config = dict(
    num_hidden_layers=14,
    intermediate_size=896,
    qk_norm=False,
    attn_scale=0.125,
    tie_word_embeddings=True,
    init_std_qkv=0.0265,
    learning_rate=0.00366,
    beta1=0.95,
    weight_decay=0.1,
    lr_head=0.0112,
    max_grad_norm=1.0,
    batch_tokens=65536,
)
Each number is 500 + 50 x the weight over the matrix's rms, rounded and kept within 0 to 999. Layers, rows and columns count from 0. Numbers have three digits each.

# layer 5 MLP down (transposed), 896x224, rms 0.107, rows 229-434, columns 192-223
448430504525467455524455511574565533531560508553496532495588596527468518504493547580523515573512
565592489458526439437475478498544547444490469474521393472617525427425423513531547416466492427489
484576532432453508471489523568485532544452517394487452445496476501497550510446476544464507573455
548541560519521473500448541507468509442500461381404490519462394551484496537494416594489438472510
562634497461493473439442582604558486549504577557619521420501411494492568487369421510536489424491
526434391468489549518454560466426461584481496489537503492507498540484459509531508469526545527487
439473414511405561432462540582469484433473494310424552484437434453471513566473514415568522456569
553559506596466576508574470429555507456439460465486461551477482455509452508560564493492427509439
603441563467503571517480474533461374487508562470536571482521520507490497470513574398493506555419
646397618579524527473522614574510647509454388515516524413497469545514421549500412501571546515577
507506574571461473528487533442446586541519436461438542433534511493491512577412485494473502505630
556558501543538402541559622523473503526379604573522536555575427513582520466448502516546433468436
481580597419483479540507439392532441489598432452505620508502396525496520444550568485466504505459
577456654547562543445489489532523536515448457466486478497516453539525466430587506478527414531457
469432532592572514416448494536368464394512524574591584542536477532454494428479451433500474469455
491478453500509442476480446520531539474491550556522524470524511514462486510433552459448479585498
569536515509503478516511494440536555488516474525453490500492553560548511494595414469464494479478
546480595406490515503507528506482493483511505562435422419566470497506531527487460422582486532426
455459491526585582549548479497466510473550543465473504473451546434532454441548466461554486488492
564449429495492504427514517535536437463500558523473471512566489527472510448488511539564494537533
537544454506448487524438407505462575486517528524537503440444478547506494386507540419469499495484
518509537496449440393504512382360508530503514474502513510493494514470550487555549490514407517571
488469584485559501517574516480524458471554492504500537488551489510490560451555575546528527510593
500562496330557606486578585501497373498529485458556506527539550508571462520522467489342443519561
496486390422520581525488510512378496636540451483528503425544468533397551545508487482447457548576
501547566499521517532474592561481436544465488601608611488568464455517533549463483589463456536623
524561507548439549499502521493522441490524483475495500574513540482616586508383468514501471594523
535512480523509585491528537540492456479533446463450597505407590517507429448494486472630549474534
464596405531475536550483426511466476465456504519461514552527511567561520455477474615515504481516
511514500509524482584478403478578484457425468517590582598480520465575478537508447525471457517494
424572559544473489517485489520550466453427462550478492496425369529519511562554464489486464456496
452522505515462484512507535485501451529451520500524416475460418598551498554496422436456441507439
602537465554502494537559587470421496445444587512515566514581500503503497453464547479458510388553
646485515500448562548533533542524536503555509482421564496553501541510482503499529462511516500457
538498472446610522448459508448537458487477523421586531491503445493632540520534462469577579560552
507510486492530448441323413496427449582466411480481518531483439500503524503450422518468458486513
539423472446517570543489477539513491507562528489343487588403504468512411573446398498534509507561
513516481438596513495453425488599575407488451551605480499489424410544560503633474522516471512422
577491466553513439536541524473472477541503531449480456528477418542394524557505611519506410471480
489557524591455523601512540480434547489422509532437500447524520474537484506533497446435535567496
539498482495511515472382478545456481510504536587468553504480549493485507508473483503490474564529
497428497471500545519450422521577485540492474454567511541477552438396491468502487469459557529480
399509451482590470496523642584481572431512514458404467519415552532561454492512528391539537411548
505516399475458484474555445554475542596483547535528499512474508443598518421546549522516489485434
448444404556500453469457490471531546542474541456475476486449482441476454492520491569543497523525
554483459469496467551467466450523512502501523426498574542553511427444487444460441496536450391528
449476480436454539532498584531463467471553508549503447486557590511467393479549479602473436518462
470561474516463539393498516613513477555588466467454469507498470479510439540399492416542511477382
540464497474552433499455564513436583518459541567516430504610518510531460568504499626579475556394
518494526422553467453447419425557642496537519489530526525415511551520407462502524480603518485495
484501458405489324524530583564478549446414459459406418600485479493513502525459445450484611577446
500498482566539507462587495541549462661515483555580515458544547462426495382434495525454419531473
567472656516509471402595599517488411522432487523434503529535573529502575596522483491536449501425
524526512485436481495475495465504481540470481480492482541528496523546447459425427503521453635513
583550433520438548439513432499505395499495515515523530470460567427455509485473475455476413536457
488441503445568501552391498394528404591563505517475478525510528531492417526469492476577541563423
588512485590481553528542450501515487602493514531511509516538498442521500462524498533529462641446
535510562519497536569428509470596485463551424453561586493512575488536487525537504569469512557520
535564534485482519497488565571563471531415519441386433496484570535555401476493502515483486564443
493544474467472528496545457459511494495516517506499415467571545542573501466519495512494431398464
456588507574468552575464538534538421444516450462552546435530557486443464415463539519435410512567
403494595548505435577555494508523428546532413506475414502514474533438457450568482467523501542483
510619551462522522541414433451540466540547517489518515570556482464479496481512589472417489448476
450520492430528448577494448561462469440410483424540525512452386530554451450390431499486520486577
524520434498488477490528438505594581497513500484509472511520514544505428510497495506491452407486
540453516403500514431474498500554456444512454566557582489487537596516503473558583504452474504525
393509414528500489534470567491444545555547417506494528519494489469505514456536493510567471482428
494523400517567590447508517459443447488504541510574458440489482429411437464476503463522538477506
463491577529496454514462495461486537511524482543603514482547476567464510498549568435511454383536
507563472506547485487549479571472323484468474570437525478546485546415474497419523593425548566576
455431539505454496501520488494556514496466506536426467525552545513548515492584525474576509451508
427433462478498501383518526485487513574518483452470484500491562532484499547467442507515543422474
562596565567519573426446458529627486463482471448463466466494458521559486493586569529504492461531
579532486653494574444551436537347584374503562430461494583463539550511462352443523449537469425523
386412449396539502617613491490480401441526481518471502440424515482449521449582519498409522469443
447379475597497488554538482474489511553507523471431497565455387381410491553531482482454565455523
433562617465534533385470548459490480493475441409470458522521514460505487524478557510491560461501
455562540468524436530480595487450554477534416485512480497481500506415405488547502446569465537516
480461526571476418452605541480575509520395451499420526568537448507534539472439522524514590513528
543399545493486550525521482515477543458442507506474521481589552504574536465508527468497565525531
490500542484486538549496556549567478560570495516522468462497491559501512507449441448516561525440
530591451492463595481478483518446447503428557501501584467417462505488418537508463462476581538532
562479522472385495518453473515577449570530538451562468420492479592434500458473534512443566484542
444478494576516571532432425533475552386496489559416484480462517519473492477479496467554510402512
512555516620523463441410550559567495486478527449519527499471452501480574563490573522449471535536
570443491558592549521511482447528472478550571456480473501467497495469503449422488558457391496495
506442550464496536548500534492515500497484487485474607523648576552539516525523510506516534593483
420580561514531526488554559540376616462487472479438410428513563453613436534533485414466466479552
478508512515524459475538598494615583578532505427425469528522581649480503443513532399500494606575
413528542563520488563547396534479487534503434459510534575484497551537451521527508472479479527558
404416536357504558555538448440479534503405594532570489574538537468445504440523471561560453483457
497453479477504522573524480492575511471511576435524485507439429512502568528464478466580503528471
451491476550446471343534508528533540530475371578550416416577491486479474564444473466620502473328
416673405504426536534483457536567384543615541483544545541424554546552498410655446513531505626521
528565503530402521463533502521475547499525489506488536636459626543533491535458526491506503456513
537499455515561506478379579493585504495571441537585531504462511517453514474562499541522538482442
545439422514546465456429395596407489488518547449535446514522509547559492477359434463529375519530
487557535561545565543475562489449602458585539508547538591514546470538475522513531503603533437391
454505614525446510472394518472477484505512537438494571458465526529399486577533461493489463493494
476489507597519455528493484490546356521506500574515469538505671517455489464460429546490409543472
504435489532515528557573585402626544531495504484498559505565448407457573537510438439496485534450
564434429627512529514544549484488402513508539436551508437510443466565461471548478418459525430550
521480482506398541439469454542467399488480530548437546486603447485517533510518513442327602481518
473596450487449508548487437494497458460511499480489469519471511594501422576553471470508554419482
432548517457475501479481444572432469605461443446534500537409483489494444453495516480520484529469
412498509529442536533473516533442488610495499464568478496451531540504485570493514520547500487456
494469363505570497518466529557429509565467458531514431482440563487508458523501522489520520538530
424540522546536491506547546421519408465437449471480430397583570637451405469523582515358530576522
512538497548531506409511489518582498542482556554443457530527548465492551408542489438418505584475
567573564512549523510503486449536438494488524543463515534432508616466507438541520465506468570578
464477400457466451560486497584467452500549477519422549537484549526521511449518601436490586453500
507546439468494534471461495474375586505432511559480509502388466528438464522440500424653449527443
443667534495538454455512552417459474505531572527568533499510507534525513424542515513482586527431
522391483421454651467494535592509553625535493491524480574526510506501515510472522465569528517499
427499494440578431501521459537584621518443508568515488566539550495518536514495505510527484409544
389531583534484516443505482470433499509499534539486428498441519503492518477448482500427527544462
475455521544435515521435437493420478561424515459459488480392468492437532542535460595453453486553
487476458527442521461452604513529506516525540513450388473501547481529587499439603658512523567483
477483559472525506491550516476612393419491479451506596519512434528570508573531527560510520530633
469496497523493533447442494565543452478488551426532468476467454469588465418481484519394523410433
517503497594551525489463467485538556484465583386534495453511546550390563491488489492460448545495
467519538574499533540512511594388491554470514369456558455563520443529447515552514506598463492360
522435463526464539456510466515427460509584535501424458505457483507523607553520603507559509500487
480419499570557501436500551442554529544436490518415446606521553596500392519456488562521550533404
436511498475502523514599502554539484396479519531506504599588543477393589514445525458508447491523
474471484461477411591455533542421401548480513459527443604471512470455522495416476499588531501580
526504441457530510443471443459534473560498547468568489446533470593484535528487524483501517466421
460445532556453434484521514478479495518410551404577500507503459480529589525551498553449469581433
553493579546442420541485500502438572501540520536454420474532487446441645533550489447482602432572
434487570563485514498504543514548501478498519591566491351557438527521516596462497475556517508503
543576556429455511547507489442655550444618431549528463422485507559462558497481422514440454480520
554510540484477460498517526453490561502415510545446535482572525526453474474574550452502529471464
515450498477482478457559613459536574587447544507505453486406526427495506506502502501540526531545
573579510512501548539489518451549456580588484549552575455524486566481533552530467566465530419469
515430526460534516571460439527555418448456557431488528604403596635397401496563485530482535496443
500519481538482535560482503465511436480565479634467519520486481498537490553505434483490429480534
452521576476450427524502540575438459499473474481443518470492507472548544566591514543574553441539
466581485470461474515561515501531497460580496594513560499471569517516464424514445522573470491480
514448457513472517543494403449493559501500563567566557470511568521497481408475520531445479459536
486509564486384507479535415557409500508570488369434548485541492590572598496490460497427488414473
469492493500550491514524515522455626488612546543491491454341447515622542445495490519559532463503
521590616448445420431429484438551502442494531618410542531553555583538487531578462469442525509465
531491534476478398507515481497424502534547432486447523537541508613423535608490444450522489559498
468524471420537453550402445510424464470428497500460478611482465506526445512496531531595472525498
591571492512562502527476603550509483547479535442415518496571580457497465501485501462481466480539
515476584466436407535432547451524440510421501480532529523527463485522592432370601430479506599466
599560545426565581494512412566476461531510495564523592536601594480475435579459470516505519630491
478581493469517478511536498548499513554463500457529431492546465524531530563491458460456501548490
484510510418497522567512467532481545452378484443534556611487596485490543603508410515526528500526
489480520510490556536560474444612539464561565501578483468503507574469426535530511486612490453580
488471456470537493497510456448550491457461393483554573510479439491555524519517416457587601524553
460518465481504508528449480487448456541542541541484548472497513448524496475457530464469517484551
511462485527490432513461507585481530505539503423446568507473526530483569550525544552494549564448
485449431486548602498471458478438421631491468466410475514462639479439513517532488509405530434556
438400427482493519537462517470440540485530507453439579507444529514429450358599464521472487469510
484432526491495505513407602489575495524477411513519546550525566512550479521519423426483466498511
524515542566556546511488560465518483534491477526468462485464489560525517548572520485421545504544
438489558472495583490559497535513531489475510467598523506516543478585498524537490421469505473481
628581491523543438558528513439456534490482508543431496510528431563454526460524560560458502538440
470593398525467475502509458435575537476505593531530536464445463484519453563469515477430523499537
552515527516456483550383503539479574485449457510547511490521512528463521525559568515507567442496
416465447499542492460450357458392524571460508564537444481536436507550523536448507547489531503482
530575529472478573589415475576511538503518449481517580470505533498542554431556556529570422485509
522524339528521578582515475554491449561500504501530488544518466539563469467508582492513451474533
570443438470433458515408464456603552531471484517456557503545472392537576501512444486506518500503
389535475476487450502502410437431502469450476515480554454557612527506466514547558446601565485503
471559545507545532587476561566603624497508606465553534475598487514493525479512527541535465465623
475517464481452509426535551541515506555544512472513428468488572564566552439438498516417493406513
560516539483489498509536516474500567460375478498539394497482443506527485514566463463523552511450
461540523486517441425476484494570576426550527510490506536460605449458550556533553485596548602426
505504436453505498500588507513575541481452515468410531514490589542525514539529543470440507466584
603495577527484493435539498551568558478491481483470472556447484503535494504444427415461435564518
462443445544479514501531433529467383513519452534462533439476628510510498517521503412448403582563
522556547584492544539535478444461511488481440453485430605521557546520554508450437384510448494393
573531498508432416523502555388478529415436488491543488519562417389500537554396573532589474563464
485463403435526496513616531481473530430525505480469425496512545444480491511580477499509479462513
528499520562512492504449387479508526434481437461547545477521470511501506501530475483608529448620
519500503533458416477502492452504487511507504476425475575435507491462478545621486592563517448592
415471438527494517521600542571566434434380419453528485573523634722510621512447500510470517400467
515597484525488513438491571559490546474492435486409514528439578512528506566528531566631460516482
497516424510438476466475439473535488464491490480522513549566514496509488436453489592482507486435
519483501482515507539459486537546486584445522469504547531457529567480590556566455489555516522559
479527525500497546531472464398530487563512386471577573418490466530583452489371525477492459562427
468438521466528502496484485511464548464603425506477465474489530503507551514475421506498423456420
634522494450492495541433534429601599456446458520405406538530467450537430624489443483487442415473
508664509474491453552450556515406532492491412509459538403547481613485490470412504410466517591554
580494359496585472476490539478530507396496529535444525444565587515441465407526543478532588552474
571435551562444493475484584452536561510559511524510425508454509454440452499460451505497467522412
471410528493451493477603470579506484485528499508552627523470489545459485417412469479459464595541
609530617465532514543467545446554485568500443524451518492498509638462526444423495409489491554464
550551559613526471536491466536449467557535490454420524424538506558500548449511503413469481525508
462534412492540472515576606505491464453565510511595393473548522505446495480475442527495504462389
536531520514539465485429426524454432597477531514513518513528499477498570560472590464506451575482
559526525555456505594484566409548531475524496559422543503533457534429506497370426566469581456454
452524408458575544533526490574453488584572445455583496502426450525518530461499561450529633572472
499499466538468525540529550516513500548520544536508511516488518515571533388537467553363481533475
469579462484564507528537586360475500485485456545532512454566457503503496325437535523522504529521
506540456517464518574438498469559488504510355419525570464541433460558688495462496473483478456541
487435537432401568494492514517487476445481431493506457490542433560448457438488565540477582541470
518549480475479475473475603549405379397537451469548490460457407452497484489507459574544509601555
633515468487490504491462517524507563408563453427572517459442499443478442495521442445437546558522
510492524463472434549467473494541553507468496421534559429465541522441505511509425515453492576479
543527438419497439574550499555502477540461543454525489374541555525541489458437442392499528498553
463465481508536527413532430551441458524476455555522500527488460531541499555408503543469505483569
540468453542440504560479514524535517561518539468471524469531450564567470499520476456480507475517
580542435480516541466503480457419452474530473421578629506382505514482539532525533525501422467492
# layer 5 MLP up, 896x224, rms 0.116, rows 230-434, columns 192-223
461538522485497548426424465465502493431507492542598450513490531410433536473464561586526568494492
485488396613544400509477428471470464511537497561452439564482430511470446419516403486547523474475
435499515479460443462433491378512533539408471513498558491500473506458431513488447524571505482530
448475540593628470520547413490525514568451508461490452485537517431561444403494472577476507418545
505557542502519530553487510564444530588539483497480408534561519502527460567559495538484488500495
462483544533440456565478365469445521613456480526540387516547515551470520436485470524437565491510
493508471571499516474413452547503549501595562537445519510459430431612569541509454477435499577473
525478474489502489523457441505433530528515427511454386470524505423515480489522450491571470409590
450453343501486475440462520507518500524584477470459507539522543513580567465544531484406538523499
494400511484463432488500501515534521501549308575548504533424582507471503579432424468495540554484
476426442427507601496451574499486565577470503543426519430531442474574500403530414433500502431493
498436494544560505627438427512523502568480460515421400452465406556520513430583398511436460476476
536453510643487521551466516547466499513464440455543434513402441455453424423442435542479389514442
467460579497588582506487487485459466537469505508588501606515452546497514455478348590507481548482
487513452464590502449512521506470544531480558504581436469474485514578512443519514457537537477505
405527424516393490510457486526462436487558503464489585489623474495537472493457525507528492510522
535513515517508586533571541542439489505461500443537630517560530536435499446401540476418442652477
537535536590536471382528594540427450422504475499497444514512492560468487530540431454492506565539
545483471452495537531493543553514509533401551486456486481539486561485503539475446506504527502566
539482434536458519501468558527529526421558505577540465493468439458588556461476523494493557482472
412498590515476501525527462598509536522365464418482489448500479425519446489471452504488449533463
558487421556477478487505488419562591526550465504442500477573438461456491504512474484495538436557
474484596376544530534495529576571507370460508530528535506566480484474521663565486516500533521485
420509543445462497484436415551489514476453520529601380535489492497538555469535518491424574506541
468531554494526536350482433436476474452542553574522432448504559406524502528502528520594475490395
457493480576535405448505540535439565483441459458562407477466474497492539526512446491549482447472
469379488542550545550472535553430514558570561478451503592499507461586462488439509539451506533504
504499532587527476498545420514485542522477518498508540482564455435525516469458468538508470478502
526492584496524452509376483428594527501527494525473498500558454464545514533549484498457579585479
506518436485501359509461519516419599513492500473510533411473574461508459480429487438519463585473
475482469426569508542482485452542580570537457499458399542540552409493494512478483465577567422542
516579506542584504427576602408516492505540531570470533548607448488494673495536436501528496486494
472404520526474476509546492492395529486502517502543529491433504383459500429526531589524563428558
430517489530454476497542446523402583529496409430511532555485552434509626471442570537571517456523
560467513480507488516515409477533509545503495401562521486498526415502533441532420428473466451496
500514444487486519458570550539472489474483483550625473419477496506535478491467550473554475527425
555499610503498463369504466472481490474524390533458679530479494576594540519440591459500482491447
468451485540524576465444556432525500460532555532480499565501611586553509505450517492451446531469
504427520552565487409440481571477553518600491473453535495574527570543460494405491483556493486528
506471461504518504483466481571489492427492444400493492512433471497569489527479452529473549474499
461508431462356516491439469443477483532473538514599530557523432446550531432495595579546447496498
464478501489574503547503474580509419515517472470536507501415528541493424547489548477587550517514
393487622483486474552451466461452430475532473512497445514463483523595508453463466462530550535536
552505502607514531469426461575544460540522559481535413542446517553497451517442496459462554531572
411507635505484458407510523474518486479443437502444467527464520470451449478575575500496452491526
527516484488487444385436577555613529573446529498516544507500490561514365487464545446527476563419
492490527567459605613500487443493475413458402536517501527487584449522521544547527399510426538372
462500482512514514491464478565533530486673468490657505465586522466595511512434457515435622495599
482521477559496435500378497532507445554543489517464635489535575510517533524482530574468521552582
473422497517581560492464491446526529532448484535430508503547542421501498495417552485526531444422
515441545522520449490411519429468534532536521541567535542542444589569471438448443456464514517522
645534583513537478438472493550466472539444453444518453600591511544592496533487507470482485515527
515506516565550447553494479551479490519500527491476561494505466476567495485490570419473458525505
489407436534517490464495501485528479555497502479468613487561493454510572499518450439455453571497
475459481578338469625525547531495483503468489537432541552489434594440442547419441526538558421416
528525501654531597583488430411430549580446483451533476509495511574494512548488465431494475518533
433485483469542456469482464451543501452621371490521419516447437422482559509483530539584495496451
441511497431541457512527549531468520520567494573570491420424459465536432509460534536478452528456
540484520391608605406442495451448563490440502450514444560490534479421522511530503521509545537444
487471575417616394539513555541462498529552429484592517448497510521520597588561564510614511587569
479543605449395557494529570506429515428605518583503381599525523497500483517480518548444553484631
557472460430416502465455495543489493555397508487482559396510403473513426483454432541468488520539
582491566514450540534539432472481501535472504494465510475464588446502442534586531538557477563463
478469465551533427432436485523578427503576561596514479477432426481496434606524537452555454477485
478500518516437542537301506439458599517505441452515578497535556552501521510516503437515452500594
478485490441629522528488482493543558458417502636574452512514513476506462394586491481485389473503
583539482587519515495534539476544584520403554518443462597606523500475464585462474557568576535572
510534474520410498523494529508562483482487570411471524476496466485593561479457507536453535468504
445415574494431455463538555503452625554495536509472442529487405612521547519461472470522559492488
498492587492571523526516492487510482582579495505438506459519478453618469506512483477522561503483
575642515524524538394441437484545512592537545505486480467522487572472517440516484625498480599555
414473462510594518488504504555525481510413528561331423572469439461440540499490588534509527473444
503439528470432494486485508491506571533524566440526519518436531511550452456429411549444566475441
337449524468462447503543470408473570548468481563449473519566416479437525529527434601505521533391
486481606589595493436611555487455498531458484439414456541450588524457497465468517484482473556628
511445508446570488481465500448491489471454465621506467544469530489515533437546509447452422494509
455584430555630457588552524537391519588480499441485573496460495503538450498610515503538591518553
529452452542465508495498482511443522459542552463561462454526508497625438516470470462527459466544
551447476549515474462430595517563557427503524494498475557424446510459506412504506581508446429575
457507416483449479516469534419445512458517433564441478456583565435498421391461473483489510441581
535443506509484488646427464470529540460521491397565506530541538452526407509529429530522474494452
549485480496535415561551479567446497461496468465523516552498395374459518492401401541476529509574
481520549550540424518480438550489516520530546467519479412515558496484551514544484635459532391531
555530415447559439454515457436461496534464506486495546522450565636512468407462522474534508432469
545495446563536515469521396479486537517517483603555403555471460442482539356463580488470546610572
475487611408467530534550516564421541526605504447493609515594455508577494495509476415459447430564
510422505560450464560545381534525589509536540487455549473470447433531464340585391501559537491514
545465442513518437474529472496516510509476456444557455446497419598535468456508534467532532507470
475428499470527556367535453489532524432448476506533533465488480386567446522507505480465424518543
483535543559474490534481557544538490503483457574460492577535508528420472511548416461557554523498
459544515521545575530470471505525519532519486454517409552509516577508600434516446507475526551435
441433553470479458487607574579468463603530491687592442471521451457268485403539608418565561501541
472564521504508462473543479449550495530559506574588555575490506497531518475522489438402561515475
524615495531506531457486473521488453488630533548593481470474600529518481576513427460583509530471
498496519475522597443491602458492440492531588451511495504529468488539409534530594480444437468519
541514450525443458503438495540508514435492566530441520452571481519459437534541666556544500466555
445482513447542557434521415574454553377444418541445593583418510399571465515539491578561548512522
526534593434458385516509498610517516454435561482563527442505459532411513494509554517529545514564
529400546517541421501454472576597440390488506529538482524416524527505454547530520486567466565419
469506502569514466530470554554519549466521462503542559462445533569487524525378505572468435439414
491494421558593479520427524493532528596499505489461552431598498466516469490435505474517520563455
515452494563465472429476518419509561503524501568532539460535487493406503480442493456475542524419
500475536521391444448553553462500550547465460453516459510600582529477464434414491400480462547479
549515493560518534442609516510452583430468553543613525527571572533550501468505489482534512501467
502508541496613534482483557526507511499449449509497490528537551476544462525425457588458491537509
447496512477427499536579474537521508579495456450510519547530531446425560496488512449468470429565
448503574498509560434459567498326531494494567457467505498591474497554581457488460438425496518538
441540564574665488497470473499465456422495621494590517422516582482545447601567515551485589558568
479347548558521452496496460499510486523433461531532501494511418517511464485559391510514442527637
443469479607481562530476479563583566465555438462465525475483506478503446420487446544557500434552
516575580545514490522496521545572502521519516484537528432505533538483489526513379456525537482473
468440556466453539542582626594496517534582469499419543505526544501505605488443544556646472447472
551434478445663451474523442397365550398522482480489553654518479413512420536454442481514539508498
477469551457454564511438520493486537496503495389536433423458466487508392492585507521496537555469
461509575475594492489490541542508554492454442505393532532458527476522454558517480589442586528511
447567487516462498464507457491542516573501531467544464500503577476474550549557497506518474516551
457408554466552454433493411454444476490478507553534508504525447484471610430519550476496524437475
465526561529445482490503326436558536505529532521482452446569586516453537490475537506472468508546
452456396442550528504537494495548475575523467588577457500549492605479518500572382594571497463601
528476489582459465490517487535374547518569552532562472489471478482509534489479479544512487489553
464503545521540451528435543513567534511513420424467622494521538510616467506403447446442516502482
490468556587450553651549556457508549472531557542486505489557476499537503491557506551484548482538
454422477558478520452497401608585454562562590479594443513543487464516561517502537458501514462565
571556478481573486457461520433446481519437543532454468487482527524493544525467440477521464440516
476453564478499477517509491504450534466455418533543446488557488528560623451510527527550539512504
507514571510496518520449470464471451536624464441534488469460499468540544523541427494485421531514
570510473493506501533458474532498482513506522450467450505462481539401458446495429487559562434526
568401560495542538537512426510460519452539460492571408561603338525455448565476398492468526479502
513461452443419505552594571504499481491354568527583563503498463429521546472477548520502502508579
498545552541511455435483504667482569483424546487492490470530549539486456542349496452479541529462
539426523516471413438477475362549496465561547536485605634485478415451524500525403580551533458471
573525536444495500558476452524456503474484437523407440401452553448583455478453463498601499482575
521509415429452542473484501500473536497411458500517462511473614523538528448475561496462458466582
555415566502618516489383539496459507425515570418492448499403566557520476496577520471438585539557
566520520440498550441569527545489523536519485540456418510470495467505504440508495484513411460562
609549595522495482524518468482515556498584574618405402553532461441545460537464426570512536500534
464499499526553446530450438526507397511564419470525539440415454509410583353467520526511509533475
528450498495536511555538547551477498516446503481525508603475468458500487463518476426588459458463
514457515419534502437542426378550548619487459546385544616519431407466503559508500504518436534496
511530504499624522532515507464513564496536503596512479451476556573529477493491500462484458470526
523544630503532647412451497411475468377493498532482554533578481418498591448429530485437522456543
521508510533526548488481479508492533503480526520519460432475485452475526553526524560476462521542
484466515431575427421540486419449600514600480411477500515550501516561480419533627481534528498512
499488508507524455400524523440441559566450392489434460618432518539508364398407549510508482498532
456528411539546564447525478457405513425537557480475504489567488446458550530433508479517422503478
471505449546578608531482501427502530480494395536657443537460575610529550485537509564519477489486
569476531527513570496553500509479429543499482476502497490601498523544442572433564578488523577542
417458486574418498450514539450512512398498537601559514505474502496487445459535464490494497482523
512512486576467524449489556544420575521530489468485475487546484513421576555497588499505539541457
467521487560569474474513443544435490472490543549571542419476493490528410399434447448444460507501
528462507540489525585562491475522482477506481514401550477473647525570494423535503483533576491461
484411513472555436487498492560490483470556488616434383461471470482508479483459523512477519519536
532541488570482579596467601481479485575553441492515521565509475402408602409566474563468461448413
518464526523589501424505457538476472522567575471499469491465422462576421384554527486472500425467
555468395513414561532515571449478497484489563541488525473538461453549531520502427524611462412470
484473530479498552518528511574578576480509506518552489551449486478548374553381522550488385445475
482426526468499464520531491559441541439451478515470503488574554492456445470472496480578452566497
490564550456557535499551446471609430495520500499513457496498618388526460426493472445589560424531
483493481477386482494484530512521567487527527511541466513549514521546473582542540541454441552553
436455491562546490494484489586480549511458517539476487577453426467548500521457436559481539502504
443452506555476508594598520566512508552548446414498475477487566564486632451430511547493512510560
537485478496581533513554520461480424428470519430584501572420567419468490412498511472470468458477
465447595536516529449528507517568517521509554463557562546545548484455521484549513468401509515542
448480406438534566528531376469562451573541570537514582440554474609500445447543437418534495474630
493511505514539474550456515521497529589446470482408412458491466501474518454541495513514428482468
526448526440538482499524489547548512495466577506453518477553492588498511518515497441499479480489
472544551473587538419519519474482507534504493594468394606489467475455540498531517488503468445557
489500502523526464466514464565552586543576533443600471500530502477512458512427546525468521498510
543520490452530451523463548474465454482521507470582494451468463536513426438589469536485517524506
497485485573483530389515486504509531549536465539555449499488469466561528425434494470529519461501
511494561574543641505566563471447473439521518488500504498472537521642510418508447480503441506549
449497531603514522517483486475503497477521431456469426483461521424473544414560503508561507560525
600497485508574441518488528523515539487514439423584496512430473471433584502488582430590559449538
488332598560498482455442423438574477465518654457526449507487384496452514448470494601492440385565
608424580493510461480575434546541501453526485438493407463605472519542424563531511468516563525594
526478583536548555426483485510475506457543473558444526534424518502519491418541423556430450560408
465577538469559520465427531462568494463469546493471445633548521520488536428427507520511419464518
425572516461512627467487550458462454578591477520539415469452546501440481509464447497525453534465
448451501476504539513596490562563484478516549493442528491555507437566595581368465431568456434588
470450502470537531470547589482540477464536455537566579446526568471603538456496505501555633599506
460481468526611502488563475437499507486460507503525466538464537509566452530427534511435533522532
495492579470461518463466433580422531516569538575506425439538505555479428567472556531409429450494
480505453553541534588399560516488598466512504521529410463500477461521540490441529517467433557482
445478463436456475495539523511424475548469524549559519530536485566493408544572472514501495585492
516503480570506463494561598441544462494569432500517617564488549489499578446476549554506512585462
456529511545575476484439495435486475486563459520498459548535544471550520426517537529527441574544
453491524554569363562516433538545554520665579554494527489527473522428475509509449551467489517479
380448518572514462515487493558529483520603547453483506529529583506526430500468501557408597451487
568540494444534559443499553527525407478564508650504520518519500511557521454503435535489436459415
461521448412408498567499451457531607537493594479471448550517471508415568544431498518573486433452
473465552469533536489490520513441614497438552495540440481473490509583460539613550482438534545583
482427500478409390538506529490494551549491485567519510492478499442479539456475533469496446503514
530347561455574499588545530512449506563498573451500430433416559509604394440498478482580437436452
403379471478534477501454479500513539387503496548527428530538500517481476465552518444551410456455
527431541557503513480459446484470476472548519535530437421514550456432439478513564494501413522580
467471410579498518563470531454525523531546470552446517474521463409508507422467525391420527486512
539596468500527589604549511544471510521585508504519518522480489462579466490472506483545559528514
481462452521503592408564435515495497589494532453478501524497478550535489537544458491521521431501
463471392576457494489455474517477459483524458469500414474520501586530512503566547500503514455447
407493544483507443536470561483512462424462540570546482465555544438582637504523476528524465491459
521561501466495545485498485501489555463517439472466460570505460487560433558571509525570429498571
590469505521557583468516435387485488469505444598508463484489482549528464465472494589511430467465
429504488500604534413496439378450525420492544565546456481408486534563538435500409467411478579561
488433499488582517545527491452502532489489465401352544570514440517392459465454541513553569452478
588600598495534459526540487459566569567503482540442521518511462497533553388531346470535541579430